Weights of a small transformer language model: 11 layers.
Each number is 500 + 40 x the weight over its row's rms, rounded and kept within 0 to 999. Layers, rows and columns count from 0. Numbers have three digits each. The size before them is the row's rms in percent of the matrix's.

# layer 7 MLP up, 640x160, rms 0.201, rows 62-148, columns 80-159
101:471574489585532490567447539520568468509506514467506463506456529493458553518472492448432476454526526492412531516527517443508471529538474516494503578466552465501506536553563517478519495556543521454510486494535537465510519573460520543481469482
076:532572513481497519526509425508446525456591521543552432534459468558520536465465519484521545525481518515469478507467485501498465535494489513485526565500506499492465557474565453495502479458488497478509419545545502477417518471485423520527510434
083:470439498568480442472564506518490516460510494508510449532524453486480588492498493486511443539435456503489476538492456489471451535505504510565546564533474461500490515467528524470518508497524550597507402496491474470502496574401485544508511540
102:455517521484462549526468451481439471496546511579553461532449522505492455490386542510564528512507452538513491475491458586516431474491477548508531453493506506512483504488522527489451525436505519501439404468528475461444515474475441412518582486
101:494442494487452531524477520528522503490519540496468484458593501497481465376455464554529490500528536492451520508469480453563553576487531476561474479458461463561534467456488553485515489478532511471523477450438460544501525548506529535461503494
107:560573519365400463511439512514481487479474448546480507493513570511457478423426521458512569501512514469477469508522527457452418539466579472525465467437533442529550542499447488526515615543446522504439524521472488485473489462526545523484478514
090:530480500560506543516483508486486466506536477481440495531463560479525548531489595557467550559478545515501418487505458518491467513542459482478478500499530539613516480492476526479481537490488538512522517529520405558465419513541455535510531524
103:495520500501481529508508504494483480481484508491523479563547464544458481434502519502502425522494520565442506494558583469559426457490486492519470500494478509548509492445532494558504567529574496545500505454514568531522562452505552475554536492
096:468549553412470478449554422554416468543490497520500556532488528477458516517461519525561445517468564438496477499508509554470515528416537507459528476366504477541569529518501501524484549487484529491511504451445508511512491454541541469509449499
115:530524496516549543484489490447448496440513447548508531512476484504480463576510535450503483510490502468512451547472484492504483436540552416511481464464503525578565532502525470523442565489464515558484526499440544488437519461492530527478467499
106:554484489559512530534492452465482539425446541542492536444522474444427481491519504465473533460558520476572498480490524522507525529493503557508545507564496460481470486542469462484495526563564470536580473474555578569521486504529479503481472508
101:480528455503485465499448552480515496491547494514490527519506446485492504486493507486448511497571537440531467531541566426484546477505486562567546474482536514517595539500519547473510583443483550460523467445454463423443398543487510480559438562
111:519479549537457475523485527488525532512518501536508470505415547499516452468514450493464503480441454467538484518549497508520515519558530465531530508518435494503486539501468482582467473561394448452535451558462527528466546432548529527496452478
102:523543425478500616431505559524460497496481520563541483532572457465490491508461471490498521582519515426525588531476531408481520462493540504570473560469518551547582483522463452485458456495516521478482496533451499534453569534493531466497470541
094:477507447469611528502562519477538535538539408486525505491475508560479543547476498469484477569491543477556484448468489534556509518489511454417447503527507560504496411488473572471546476475516526493503494499489474511439511552491505523472494474
100:420511470515525477496504466471484565501493454495510519436474509501480512521488546522537540448480498523539524495503471530531414471523492481517463528467510539501576537468492503475481407451471457505492449513475454511479488507546527467495565470
103:503585516495540418512551494565505507491475561489499481464490613453424505461640532488529507464526494461516489469534465470519501517561429460522526481516453464558495493484442542540493531473514486420513504533506557473557517451514588546452425501
097:537533451487444535454432533471475429488457563502501523459539467447559497496476443508541458492450463450460550533544485517452529440510477435472419604428562529543462467511477467493535475439497481443511502464502527575498474487431532477476475540
098:509543546479508525602462451531576383555503555527504460469534462468445560532529553520501476492446536448485498517499502512458510473581563460402506554512536505488543489435468547509602490499501503496543533497471554536561426515503503462525496429
096:564513529560459598519469551447462453580440513542441540481478515439457516418528461467471596436467490512566463469566527503467455473511493519430529552425496474578496559520431515519496536472489509482528516524545502542526471472464500429519437517
109:600511469516562493490518531530500550451467578546498631518534439448503455532423464584502474503537459459501571510507533488459566526467496560519476493527576579547503476487400456503462594466505508520467549497515493523487490474482440525498534457
110:523554488496498510496545474554518434558451548541528472504450494484421576430392548529430449472457449492527529509487573608464518504472481523466460475520479556504522474501500401484497486525499542509485497506505465528567520509488525473517524651
100:500484530473452533474443518473563438554536446462526432512539527504484523483508501483548496495466564430457487423475499466529452480495485496507410561525529482543497476448448471480494495572482549459542471473498481515475446529458535472510519507
098:523513419503539463537561517494570456510498412471511554535488557583442503421507578520515476501476533482497542505488416476522482486482560506496530532492498508493472525484536562498455473519388496473510524521482429483484553477538532501513467466
084:453536489482490498499481504463501498523474529457574542467493469577537550489470467567485534512483532490525517508456512544500574435499389476578499511481454511484527409432497549499540426470447472463530478544446540508490517449439510476465464467
104:501497523557429480519485462521547420496498526479557459396459448488503555527523494483539481484519489437484422503525450525541486472526503403490505539483523444538498453501568558528438516633528455479459456520515440504474519465473494490432513512
102:509593534481509536551533495467493416489455516529522496489495570482481507462451493508492491513475492526545503381465473537523457549436544424437480495516480556533520513522518459546495553473510497514494477519472484489490538480519438479524464464
098:528556551500514470539414518531552442538467491526515575512531526518463478491499492518471516525471456503510453521633481514495419474513539481451549530543487543438523479515569460524587504529460502525546501462496455455487515467464504477472503528
074:586573611526509532491522368520492533521480506518485556521541488508477497531504574470452530531479466459539475389482503512521517471517517520525516479498459430477520557496502507500471442495524549483497532511470591487516524446605491479517501470
094:478457405499507560472493533470465506473534527533498539498432501489511537527449490451516602444526459522416529482579518484508394472513555468633565485501449455509541495532445457554499463518497474506528472510515519515471486482467501497504434516
094:476506457448464475571411517532542454486511403532444531477507452494537537449478539510431485515496515510438528445555561517551454603531483455511473495491502532476478503551560492505466511501494551428492511494457524505439511470451533418514534521
082:511520461534544572426490495497466475499429505520506477520522512530464537465346505466461534529484532474494535477489476461471478467528509558502437516493575544508492511541524548447520499502580532542449468547561470595550466545503451492508466494
106:467515496455469523505512461416519516558488577494469547626447504475487469482471494556482482527516506455505487447508486533508433487489590466532553505455452545471520386494595554541524502500472420520472525452454547528492516572471448468499564492
090:501507479527511547461573511496482522513472458603472468465428524497495486473572503445443462524568475486494535545497516482456429531497514483475483484465522447469415508485518494474518441453572497530543438503464509514540509488492534573484542530
109:436478455471469497517529466518473459546463464478530518469484458421520534517481520579541487475493514551530499490532405535491526522521447444497549538507427503546605479432526462559432486516483474523560553513520488479475511542478452434563497455
098:467434461540526463546473487546478550538521526455551482460453564413579470507408523559492559533535490478527513508533438504466517545545497519448467501512496502492563515439523487503439530500459504433513481604544474483539517469485530520457541509
101:524513430551486511492526420495583521510548492530521464451519513434438554495507465492532467510513452468494470476470546512480458537555512512533422473423575429427483515480439550546570446557464502519498555495466570483526538503498476481517498560
082:505445464555531550507474475479503427452559498413578479484620567453551502529462526572527510532528479521487541496532463470532551462512543528490538497464442545509421532509520535531557523531526554522533473428499507523507471434507492505495518490
105:520545393500500499437539524573549488471503502482467487550470495535419445485530520597502505521484473474498487470430519492489436511528522506521527494505444471471408548470457509552567481490452543543556533424511529509561568489546465568431578550
113:453549582504474558499439472501494507478528572467453520528489522486487519477529464553481503548522453573383451585472510449531489573547497438534532490452555478552522459451479540491516600507490505566453561427437495494458562518462511450502567505
106:399503502470494509538476601478536507485518415506551500525522454425535554490549473482466558489577478458541528512448548487523490459543487540538438490433519501514491459441480444604500498480530474483513521483462521485486586494464564452519452506
109:535502536519511497542539467465507511507458533481480522481448463588512517487511463567494513433521424504501577477494444455528529380492526476539456541544518457491495538478483477529562526499516453530464516549548518427570535461425498455482492520
109:415445506472505448552493559427448463483562528499512465485533473533529483448531532426522505458551500447524529478470524532542481492542496469535454517469534452495524536445584498523487490503511580415510496500517528494432508431546550499518418526
094:478549544484458563528538525502471526435498546502525534492519500530455497444465504522529511520516512468502545445381436512510559540513538493448546422521545548516526552525547490534487530464451474546520526527517397475516490454492457515485532553
101:484487558462437512406557566499487552501430545441509462453504435557513545514504481500489488513489517437544536530534401570507425537477540541473501490516545506505510460490456513478556536496513561520491537553508415565469527513468536468520493624
097:480511503504494495459541494466452441549483485533464560547480423478532559475483567528480512539546469467539454504557516607540509551489559488485485457522416462547455518511527555476511513531477548513500517473510541535488431466455459468514491533
111:580511510536513455564498490532543502483495516506439519538492457457499465481505527500538475497515470505515555514545529459495502436504530495510569467478487484547518417471439517515519560593501514437516487472484481428438482512531567511520504539
112:465579501508517519519463529455518524524494624489562513483569527497491499514482476495485528477499497495512495401482529476497504524562522542522477534468521454577481529534451553531573465517464554448543540470511555464456485510489487487487483489
094:511533426483543597510515536453428484556478559514508444422418476549481549477490495478480571531609506489517522469517468571513498461499535562515499482599479471526502460551537544503414571457488511529493577547541496529484526549482503484474487492
094:498429450474485517479444541464490504460472491530510447481498558529533499457477468486513538468519528477474546484524557514581522495480567500473491501503488489464484480440542512519607487467452512451549517517497475512531446444402565508547550543
103:542557487539487495499473463520472434490509433527495438479563535442505489403506522503484474470495468491443491453549475528553437493585464521407455468470530531559520524499525500483500504483509504499505533474535529499535505488507517461567503514
088:507607535463530539525519524470464471580543530529609464452461567519507426511446481531558457521468513515558499490482532489443478527554529510530490498492563438580543495460506504516495447467470495494595484454531510478486455420407575476584548530
082:456457470465464470491443445383489494494593503562485488499519535590485497511449523526476499552525493537517515552504434425503464567471548478500543522427472523442438493504508487529552485524547531475484479540474475471480571494478471529493536490
110:476457481472479475494542526504531547490511475435545532438520461475460489439421532527493544557494518468584505474462505552522554477515487471441488534554481470566465582453477480436515479471480482488475496517450549594612519465511502491484455467
106:554548495564524487504489533460516439570464538537498509485503453504488521512579485551527527485485501453494430503467396502538568541490469472525552524533505561486491456480434494530489489459451449498479515497508502526495498440525501464465453522
087:420517540480528489499500532519489443466512502481505552500458496411518450505537505399431497535490473461485448482485462463496569450543485519489483501506487481517479513458491496511465486489459464459497578488473490441549522510475465465434434517
115:468457496520460593496501515495474510460479524464467472522524508550530504468511457491468493470574484457514530364548490521577450435489521492455512424511466409504487450563508493494519476484508483580409549532477535501530521492545447480487559542
089:526523487506450504568554508583455523522491542516458499517507546482502441505489575521519474520525433439556513389533517467499581457527486433433412499484477442580511474506466547404501475482503553493545493424562490500530447460502463482524515491
090:531545493541490517528545599525499555501502573506564484449514481467488487487494479448464489489478497453484520473495459554436494509543543462486536530494548492495429519524461467507475485475497561532477526538494480543479438508498542459512477528
111:452540541508523462492555443524531505538497526446535423468578488561512500438547562491539487504524520535488460501449447512516477479490513487457533471494456469469516451522505508427478524448461509496517481473509549544491470474468519571545433559
098:527552512461499533501481479493515539496443493523474521462490493403462490536521456504497438437509494527490542515447465511480450414495491513525525528428444521515527592496510546458512563442487451576523462495513597503550559502475543493545510460
086:499545496437479550503511469517523506496457486485425549482581506489577488476512461459505550519540517437573478491554525528483547479523520537503491415537560516529520470500501537496512508505522478547485437513491522471546483512527569449534552531
104:519512503559562530515472558517503460516548475589411478437513525429514519484464554534468509501471504496534561533522454422558545457489467479466426514443563473571528536491478454540477510474498526505509499473507549402578518541500539509540493513
094:525538554480474456552504489485474489504539513478486501444509497567477450437472491433478475532537499451514495456552510528554501465556567447533540511453497504514531486513559563532433538425494468450459525505377583483564455489527476488511517526
074:503546484472521502504551422474473563543507528502513552532483493521405459410517497430548465497488453506561464479517507437446505627499496501500457481463533510504467510452506537563539494473518506477522477479464493449534486527523558434497488525
098:516483447542500557442528450507447452543458445523526467399383447514493520513441433548488501472507459616477483545479494499490444489496571553507488522519506541503513536493523442493486484472461488520532478519463492489501479507477440538488511520
103:479518396517531587463495527562537418476426475440571471514428458538525506439454483497531463514561512559513487474567514451525543546442488428435494477491516487507573521479488497531546535529491525513509536523516518495544465545470522479552475520
088:536476495515501521491467490526472572461479513524607533492456455478515450427517459579494607422464513523555502515425489486504475450523471451474509488436472491475539488483528502599505542419488451459549492489486542450529493431441480490510490518
097:516525476471563513491406494454529533572461459477460496508457511422527543463474471534465570517488495476516509509543490507487576495562465493497593532483511523544585437416464517524408541499511533597514521541451547508501418515487489467495451502
089:540432522488563535498480485513523497533469542454508454498501512513499484490590491515464422444470450508503489447466474527476452472470534500514575497573503521516566500475502472498464431459408488483567459448505561454481483498473526472493492541
101:496506503497541615490496502481452502593489454527560493478412523491512515543507541573474424478470431460520485484493549548550464472485553576437505478568539503480522547488524483508573458513448492494487477499499518420503526576464490528525442490
098:481468513525437594449544475509487503568478493496508576559512560451502515524453478511477466552533474446425525436568541492584544477461533460457432479544503483521538480548518494520509498435458502447501516476454505491474478501480434437467511472
077:534496491474461496515424486438472512545502518449540519416558526439541473491513561479497538479442549481497514445500539486526538480491490480545538449547431449446524483470511548461466492478413475451513428503514480468530509487408531439482415495
087:460520439511559571525501511471547582485485505447496502520445484485555474513466490505482540482506489530434480521476533530487460516547509476549447514472508508481451444513486522537548495516497438504487549523549463482467472536564530494477415562
108:496490523523417482506458425528495531479467493550430573438524507474570509495491464545519433528482474488466517467504592514473488498554512462523490462473514582537546513479531533498459523470438600484517436486410442544501420530520402517505533499
105:521437569511538467420436514471482553456466472532460567540484456403514463522503469535537524534478446435444514472470489509559508485553470451544504510599487511498516494515548481563555559534486477467501486504500588474490520487561446499483539515
088:456488462438547527472446476456554522479491486465463496506506598530520477411498524540505462521493488493442519546474472492478511497526417521508465521453502521528477574515506512484503548577544543434500495476474572515577467594493449469429484520
090:541430460509564526501494359575482391496460455478494480513525521462523509509445490476497466488481516500485518532487473514576487434553524541452588543583472514495480524507511542552549487523500508456535485502485511539535567528488468454502568527
091:533441448500474478535486511520490509556497448493430516482521492465497528491410540528495526541475468484504478472479436540574492442509524451602540523539522449483486496461480516555514496455507477444479451480454544534510502500533504440506462522
113:478550463492473508479538467518504520522474433543507483526506478464439471509517465528564498496548539473470551554473511496480399475532481510499562450496516510419490562499600521493540490506368555558537593535406544519538537454456475492473577457
107:413477471508557483522487470556466479481395485525476474542465477517509496435518492449508441453481509401467494478491474470460528433497521511559549509561464505496534483486480557474581545546455525527526490520475544504447562504510511553511470522
107:512514498583502572542507515507506504456416537482532456463550462480561536551573407544559498524504551527554581421505453443475463454532462556463497447445473448532443465485525486435556558509434501508497567510502462462535425480496460565576538517
074:523534442547409549533472545497487402561519498541514545462508482457493502479523520514515534481528531497465521523484515490527486458488484471541480464431395564548454457528495529473463550505484521564530522513504467436500481447461562470451429490
099:453503512526537507508499500599446571485521542530496467459494404460490548499524523493494495491558505450569466413599549408490506518592488548502505487490505499549504515510498444543446537516459514458464527468521514479497513482456556577426530532
102:463476575469492589480529499456455409468511545457508505492527531459498473423493525433494552498552476455518491483486491443561518473565473510484492462523486494466497501487510517547618448557503545493529483521510547482449515583469589493551476510
102:440551458542546520510475458436486489474537444523510533437510495533472441424392494514568492521579512534552544551497535562493491513477467537446513462557480539524480453520478502491531483456490531546522537494477516543511515493514504427481515559
103:475529461458515535544473463543527490497484423430475454412499501555502499516462499542438478465498538492497471487548495481558484506563432550553516544557507424529535501468507534560519472428516527415475456504474476370516464498498501468517424505
# layer 7 MLP down (transposed), 640x160, rms 0.209, rows 62-147, columns 80-159
102:508593524486542547516465510463486474492447436530480452514494412525443524523477424536474553494485470515486518504511461547500449405532434465538442453484481431533474493429530444529500508477511524512455485520478453463506503461524534486505447454
077:490436474525466521500505499527546514496460474517461540558515571446484460502471486525397402473447504536503490487538471568509496524535465457494456427543440546514474475476460486528566538491453547464434533503581476463473460513440456520513481510
083:434528468590443479350512488516564501454487520461464489505471509485479472504465467444510470531545512504449526582492578472530518513481426516465492577499504479550555504511531450515537543432512423484522482473486488538529560451522530466534465490
117:451508473525594436604520505541491593519469497593437456552492511487473465556501577508478496493482511563500525521488463469472591500458499498500541469522517527463475470452547495501503588487475486453433452536526483509512485459457529495532489466
108:459484480453460492413478433449497500529423575540517563532494453494521577447531457533505490484513487443515430480478465499484524515549523501472441529571562531515473485537597475439511501500547503555522497502466527468509531498458511471515543461
112:493446416561446513469514563536455483508540544496573518464503485505469540484577521478549475461505539444503476478475470455464445539463491537502436497552571499553466504467497529467475558496502453521496559439516556528520489440510472538441527521
085:531551447460415437479510573461502434527477451515529473568549410508541509553470465510533474483449552480532566488456578498533546519516470507523525540524457438544526554466568542447472493467542454450511528467529530480550535470532508512524470519
090:474518540504472479534501520544514459490507492525520501420481472443422544523557576527503493531501538524439440489476515504509525517471505528530420476501452467431459457507578457494420519422522543500503538504538448527577447514541443449507469498
094:574513450538472511507506463469532458534427502507411513495622513503522451454503539488549573469549548539501512516414528496577509484578488451508398479514519459465445514587440492525462530465457478530505512516491522508613462466531475479541440506
130:513412525552500502510431453498508529488511394473439540435542486511487514492530503432467475485442476483534504564520471501474542595539533504540530531471532488536460535533525480453538464456469404437498453498558522561569460541443504557482506475
107:482513477517476515513547553481538501503461480541530481491539492577499532518514481519483521502508475517491549498500588504463528524440474579512491484579493580450449493493521448477523383440493479477452490542499507513551513517532516546496487437
097:513514461480463542454490485500492451497539500519442490516538475520476483516465481474525509472561496530552487504497503515478468479539414546474461488494557526560487512519537469530509412550534534506491491541467520523466435570549463513614402467
102:464495513508541497471537405480473570457503481510484507496489574551543516451506503491532525534492538505486501533563493509563472495451478437569604443541479568542437519500527513477470588499487426535429477484379522536501540520484526470552409431
110:523496506495475507436420568503513496511497445544493455567520484503491492550443481454496459442479484528582481422550450506495525454530527529534481489504544546512487448534524438417514515518539450479525496432494520465508542481468561512535520539
099:526465501480513476488473531472511477529496500519502567468551536556502590545538493532497457464488478505430532493492458593445387532529457567473457541547551519445507474504574447559537458557461445590442468478486496521491442531504524519514526475
100:533453521543522490462438459471512536628487532523463557544478476542434472455410531465551532528463522590439501565524512515490512500491463473585495438486471461510507445546463485482465515544488553460517570474601496557563513532580555515496552507
104:466509529474467470570519471516547423501541408559492498504475513556458482441518493533528539565466445537538437528511500546471501489559525532476535494501505530436444444494528619496531452502512484541595455505500468551497478439422477605470518450
095:475494497425519499554489487492516491483497422552459521476460586517484476478558471486456498540495426574529504476488453469502462517535508600508515529578421508471523556518570509495516520501494490418416528483561513517453478486506554514515447451
097:480530475524434531456444525523513486527522523467609521483507418507486516547549520406480423578485505569528479539464501475387473461447438479471537533501571486485507432476493481456559498522549478492543531530504449539448524439499534507537589387
098:445495501547471495550411590594554536487472490450497590421497441496498501447462443496534525440465486517535454459524431499483517468512469534482515496520544497506467462511488462547494496523462537487470505456497472467396468483587482516452491482
116:471501547522500544504482458534484541456482516463470529502501600548453505526505544504537491534534432537511561466470534530488492542491524471586500536453456469481507513526535465506511481482479520553497545558582535491439409527487521521525473463
123:518441536549514573464497491495526540578513466578531486479502503509504475514539473516507547462476556459555484533508478510475550486447493500499440529490509480566547487513498487479526448448533475470501488546534541574555531511464457533474470469
099:456467537534541490585424480467513492469477540455537534515484432504516552547453507557537485516503502433552465464540512537524604512518567502448504546508463510519439464468448447465470496468464547568503574488609438484491563512547487540569434473
098:489514552491503486474446548554532483595549513449506485496529542563552492480489518541527485547512523567480510442524475393478447481486523578492473557509473465477508537566545485524495522495487476437505507466444495438540554569530445458503528512
074:501474537497470445503515522481502539470468487525487507512477495510497523480495508520510449512481488561533477528534457497491501501523473512462586528535517487466529508535504487480488529502514487551469508504540494501508497491472523511520590423
105:443459455511466520501527437441488592570399527494469474528517523491482425495479565563516515539505530481544475510486501489457470482468509474496498498530472473526470511504482463418546474512509536471528499436570549539570487508500467430588523501
105:531521500463515532525461544504537493497487486502477504486445543517445461587490534459480518488467477572505596471449548509516462467550416474469518413552501546481550507463474476477451455501531491470453535464397492481593462463551490426488510569
093:527480494490540525520568570577491519413535507456485469504462546506501541501438481577524491449493513539486472435465476475535575458543540450562463505571493545525524503471413504497522516530510481424521406495443454445490452492522537508514515550
077:517577504472461484451450554559503570496469529508442453517522560472492525437489534481528465506485544498510486519556586479544493482502426475548460528612470520489520550445467527510455476508532486534382502506545535484433473498473489496466512491
097:479504513426571497538501466531504526448492466488499511441533491569475476470473525442541433467527442488474540516551522485420456556435562510490488505585495504423533568462512508472522458475490550495476457561397522534516558538479468455519545566
090:478537525475448494441499535497564470525489536535435516535507509498522507500568514491502439461435488531577523470469511472480479494436457459545462488453535524485467473533500429481500477490526416485598527501538544554470543485435531551441490503
084:480465487535540402509509559527553503497478508566449503525534506462523522511446505479506539434514497456525536509509510469540510526535512528518449468501489474412498511485468481540484620475535483505398492515470532489518497497453462502558545618
103:478532540485478453487481462542476502479424568512555521535493561445465447503528557529564587485433443537471488489519450520402494451435385449485563543493427544523488451540540479474496528523527463506509516447548511501572536505510525505510488421
087:414541530468463533490493452512490553521489467499449576523487479409518521530509500451472474545518576508528488543495510450419510461483553515536470506493474448464476509461494448519534514555502515516452483513475430492507482410496522502566506487
102:531448499577520528564500460476548527501506478519596533472539489447496485602468507502503466478525534469485552528546547506417454569437498475494513464477492462504460539512489465463549501440533556445455392465500539524566535492486480512460495536
090:560559462489468494563529504482471462477511447534524475385542502495508475494468446527412517472504497504421495472514551485457525511498541529460505529497562511530524522499548474502519479510536472530440499450502519456443482512451562484497523406
099:535515530529492513489509468595509492538544488561526460479556464477480517481469484480546427493484430525499566514507503566466522501450490469505516539448478560615554469452506476541451512491517451483511451575541489464460511464487540566503487496
080:518561483506575437471484495493538530496477492507537498528550485607563478450463510524520466493520481501492448519525525560506546520525551524460447532477491424513562582540395476515461522542491503461443484512501539464449482472512547491546511496
098:471574444560508531375498535592479488401496518557522500483510499559420521467551497517451531466494512451446495486427473548460537505470423512484531490513489510519464477583462486570550482523517531573553479466494502503488519464510513514556458504
113:499401536556486516510518485534487483462520431522495416429490458512571496481561517518488509488525510474599522498461514457465508510471468429492569522496524468523453551492588471478483527466477406546452467555485485450536604526546478504482512525
105:522470465518484543535457513568505474485544469473525494469465511546518522460552427519515536492572512506415462487416483476512583528524521445517537510509539384607447514556501502462485537525433494499515486543480491479516455506472460515548471489
111:435509495483463458477516518516498524520488549518468446551559491505468522407567503483493434576535523495510483481449506433433523528523447529417489602473508523541478500559543559561541429520505494548435537478496478524528522442441522533486565472
107:488487527466472562434549501496446430465490500571505495447476516499514541451567533526445488545508512480427495498493494504574535461533533498552529552561513476505533565542528531456412439484473534549525485549497468501486463525511442521455523418
101:472532511443515488437493517486448482525463435447489500505519517485539546520522422493498465447508485514497471564463556507484492513486565510490515535473474436557478517503398496462498501452532540524453485514473375522486541449464502419532496467
098:558448494554443545436534515488593501576495486469558485523542558540522486522532448493502497521411479428492451507528529556487568426528534524578536519518504512515518472524511543515474447543466536519568447473531525514508591487492538544494498502
091:529505509478535549485495522425483565510472565547512518506540441486434496490506518502476507491450495584487498452506461469474482527530587491501499524510491455498385496466504464560546502517476501535404525509502524498516483500455511528537468503
118:513540522424518451542540487489581457438433447494515527543555473554503507510470536462526513469482470436473494558514508509460560545457486559545482540514432474550548491480523495521466497527455536495447514445491472434473492414541561553513453481
101:501550510511517495569544467497536535466525529464513527483610517476555541488460510522488554505491570524522497486498496481540497492518529519498540562528521466558461560477526489506541533489484543485527470503531475522552484576573527577570444450
092:546515454503550461466457494519537627502478484432493553507568527470572531517460533541500550515524517496488555484525464522424485570480487502562458471527503497474571528470476462438455515493447483527440447459478399526492552537458472547442426519
094:476438503447532494497522494538544546499541500438489461529478497460471487533464485459516520506549490484401526529504507497509512540476506499529474503562544517541517515449474494515418387458499514398484553457475526454449507527506526501475506478
109:477549525533538538522495524473473527436491499547483402527484493540456517535456547551533532514451430512574607495553470513476543557471470524541488467551482475512490517438566497479484521519426516563480534507531468453559458495446505538542449464
079:537534532524495521497466508545526513522460484486469445530530502483496440482470511526483553479488552556502486511541490511490487478430599506531514505478515507454483468432549460504490510529517445531420520567557480566569578534524537522538453428
081:523524438489504468526543551539544448479397494496484509549579470495495505519561451483482482470532491434460452494567518544512514517573512481537501493536439458494574481471438488525451504495371464426493449494506509529519552572517468542547541504
109:484520506437501516452535469481453468554489446499533473543543514554555556507485495490518599460436525525543464480474453469530529437519518485502489527540529528595478510482507540497543529492524408443407501491494535527567488464537501436444501487
109:520480475515535448508523488465512507506499574542522533475512604594574525451442491561493496528515502520492474534556551550493479560513460580419587578479478543462491477506488554476461541483536496466457421528479433521528448469504480537487505426
089:409533505473483467505495530400497464471487491501441566365469526489563566532559471446511508481521511522479514500501476509457462466534501434482491555575520562447456473435504453455496497525469463532422497477436487508522537548525540444523523474
125:507463514473500565513500438494522541495478553550459507447516522478516455583478538479450506475574536479504559478487493529578539452396514441472556456556426512523499512471537437518561488519545497544471494519440449531550495537573502498494546499
089:506460419485453413471507540509446528507444456463493481487461469542530479476534558503450444472502536537476517528510465590546529536542538538504590451495453506466545503475533422410545509509507540471426511509447379537492547487579544487501543492
094:502496477487467402496509494455459470481525450456491481552467484545449464508491495486497485504488480506507452465529469554444522400471477512465524486508428509415537474510554527487456467506551527446528481433475417494466536560503570464494505508
104:493493550578537515505479439518479518499468489427470533430555502618502518510580474530465511492520521542512468552467488480521568472522537490549514554482522475501549497522492494374482534488520469456538512545494504493484487480496464603532453463
089:522475547532451505471405480526500497489526534476449491534534485542450549543551464514535573501485466467473440553562501493484442497459463518520553463503499480545439461540512493535482544518470405437495328505582508482471511531562467552492512563
091:433514519440420505434497501573513526435495484498443557473472444429477522486482505578471507533509511489471486499442459516515453524454481476560494514442451477459593467463542440499547543458484497475502561441574499474509493562511482501540502497
095:396546517520472492489563478519496576552513463435419483487508499514513533510434541517406437529517512469498525545571477527460504534497426526500537515465438453490489502464520476481486563538520526527444554544438437470486471501446513463528449443
104:509548555432481516497514473563468447480566508461503500429482535551456549545499487505487467486481545474419506495497418505531502473390514530480433481506479503491462529480517539487477500496531590495535486491473469585460436550474524551446501504
073:528468528471493495446510540530598552492440508521448517477567479497523489453463496492496503480541453444461506533506471499511467574609505469527467518575536545412487508468403377484480547484509477404478455508535449500501471546459567491526546481
094:454502516485452472485522518540516441488474512476507543525493486486532474490514434501472537488508496480483563424433494473495493565471474531527448463458561486430487568540576501491552515439497476549555507520488488462471461569523515520517562493
100:511480520510492446503522459504478587534533415518458497471541502462522533454550558515440510514540519514610482517536424502452584501398502435589482497453494538514421448515486523459553566450457537527479525570523514561473510590483510471491486449
087:474503493511506516493484496503538525501492489514510523486460471490464505483505529521481476464453523563474490488479443448513486513505529492511558573498495506486511475538558478493497543490517498455525508499524524504535462480496501540569546440
100:559490554605499474503479481505535551522523543498521410491620483556491477482540529483548433510412478450473552449548458492519458559504483495503520516503430538441505473533545483585486454531560487504480580448567500524478479486502542544552438499
084:492501486479450427497400448498554529573439443573540540507531530556490470454465498552548475487486545476493532596498499568503467525436430503533481475456520458470482522491511488533509540482492479482432497479559523494467468466530485551514500467
108:458540484534548480542499508482480485540531510472532526508510519508512469525470537564533446542480493514510473485587581482480561421522561541451523479468468501487496518492465437479528496536473534519449519544449475545476492484490649446500557487
103:497522462510440460472512495462434525495524531493491494520469455563526474488483532495512514476469502518563478443487467499449498496519473562617506492489532476533464564481469541540545489489460511451450496526513478561534557571517526481500586485
077:489492534489487483471464511451481539462452487532536473496555440493529573445527518517455511455534499614506451542518438538468441478512490506501483485509550514508483620502451458479499581477545506522448498476546494493491470506465517527527477461
094:543449518509514514551512513568529559518471460457446443483506543508486487491568487538528427546549511569471464538473440560482535435480601493494514501572493484493525561535468506469461558479491474622461536479539538475451539448476480524554541590
102:444470511524461529509502453489484409568505464538506474457506499485504506545526443450535495531549456366540486469529532494445488397490436597479498478476498476500466479479542562494474540375494476506521518549466485534457553526533464511520481460
106:521419572497542489437450469534571503474494548551488524525517486518497476488516407499496461518521419549439530451470502501455507479575521465498562513507510521507506414504569477514521503516538497492464438460437515548585532458520486543470486470
088:477511505499511493492526461565470566481464507488497490495498462475545546500464547467506507529553482533537464479522559495488520454564469489532534524511536510456520428497446511478539499527568512489482445446551453496497499585504506493507541505
085:536519506452436470512476500499629495502486557465499547439481486505529484458557504524455480481567481459439486467495453483519459521562553536467536506507463502490495508491433501498492501530409498508387463519543491511478488570411507481461480531
087:504532460505547602541572577508474497540547475486544460495491426466446539484505487474553530512435448522494595458462546473447468520500512519590556511498498542582555550422458451515467517488491493526501467534529535515515480559474546518481429558
108:515541506515528479495510494484505481570522511493484526457546465487462499554492533552585492489484561485490472555457586480421458493496420517500476458479503532468469468522459533502502477453491444513536515531418481537505494508449605446474531537
114:521525550465510476537556472494529541517456470494458446413551497513536550494484463546526536507560464515437506537504496528462419463511536586558541569507527550529503524500529497436504495559479510499501466521469528469466534523492455584542550493
112:510547473518500513581514528531478488454461450498498511420511493508546436555530534503625442450509484538481522440506439404518468528537530512516495476484519447543505584495505507484495531498544477466528534487508520463564633524510479505482447492
073:515489480549516455551571528476538591466508533532443480509508438533512494454514483476530423551473487487555517522489535595520424485532525446491518537520527490467498492491499441525427527529508522482486527481547483519468487491554529537533573433
102:477448519501515449495566482533506435496569470525540455477541477543500563453469442490473480510528478432498546492464547471458526521523453542586522506404455445531583468485534542564528462507483508509492526558502418497515459465472466537493523482
101:473504495553483499471494506478477525545507483499532504451482589509572497478463538527493594536500550492461433475582442491448520532539423553462503494481488489492466487518515500555440503476500551478588517508577453554539488569503502499547559485
085:570479451527457563494546554519515520542469491480478537561488461546440534466610521560481552529441501526455569498516500570464550518481423568554465533538528554503439461513450551568476493481496496475529472491546490511514480523484495581479503466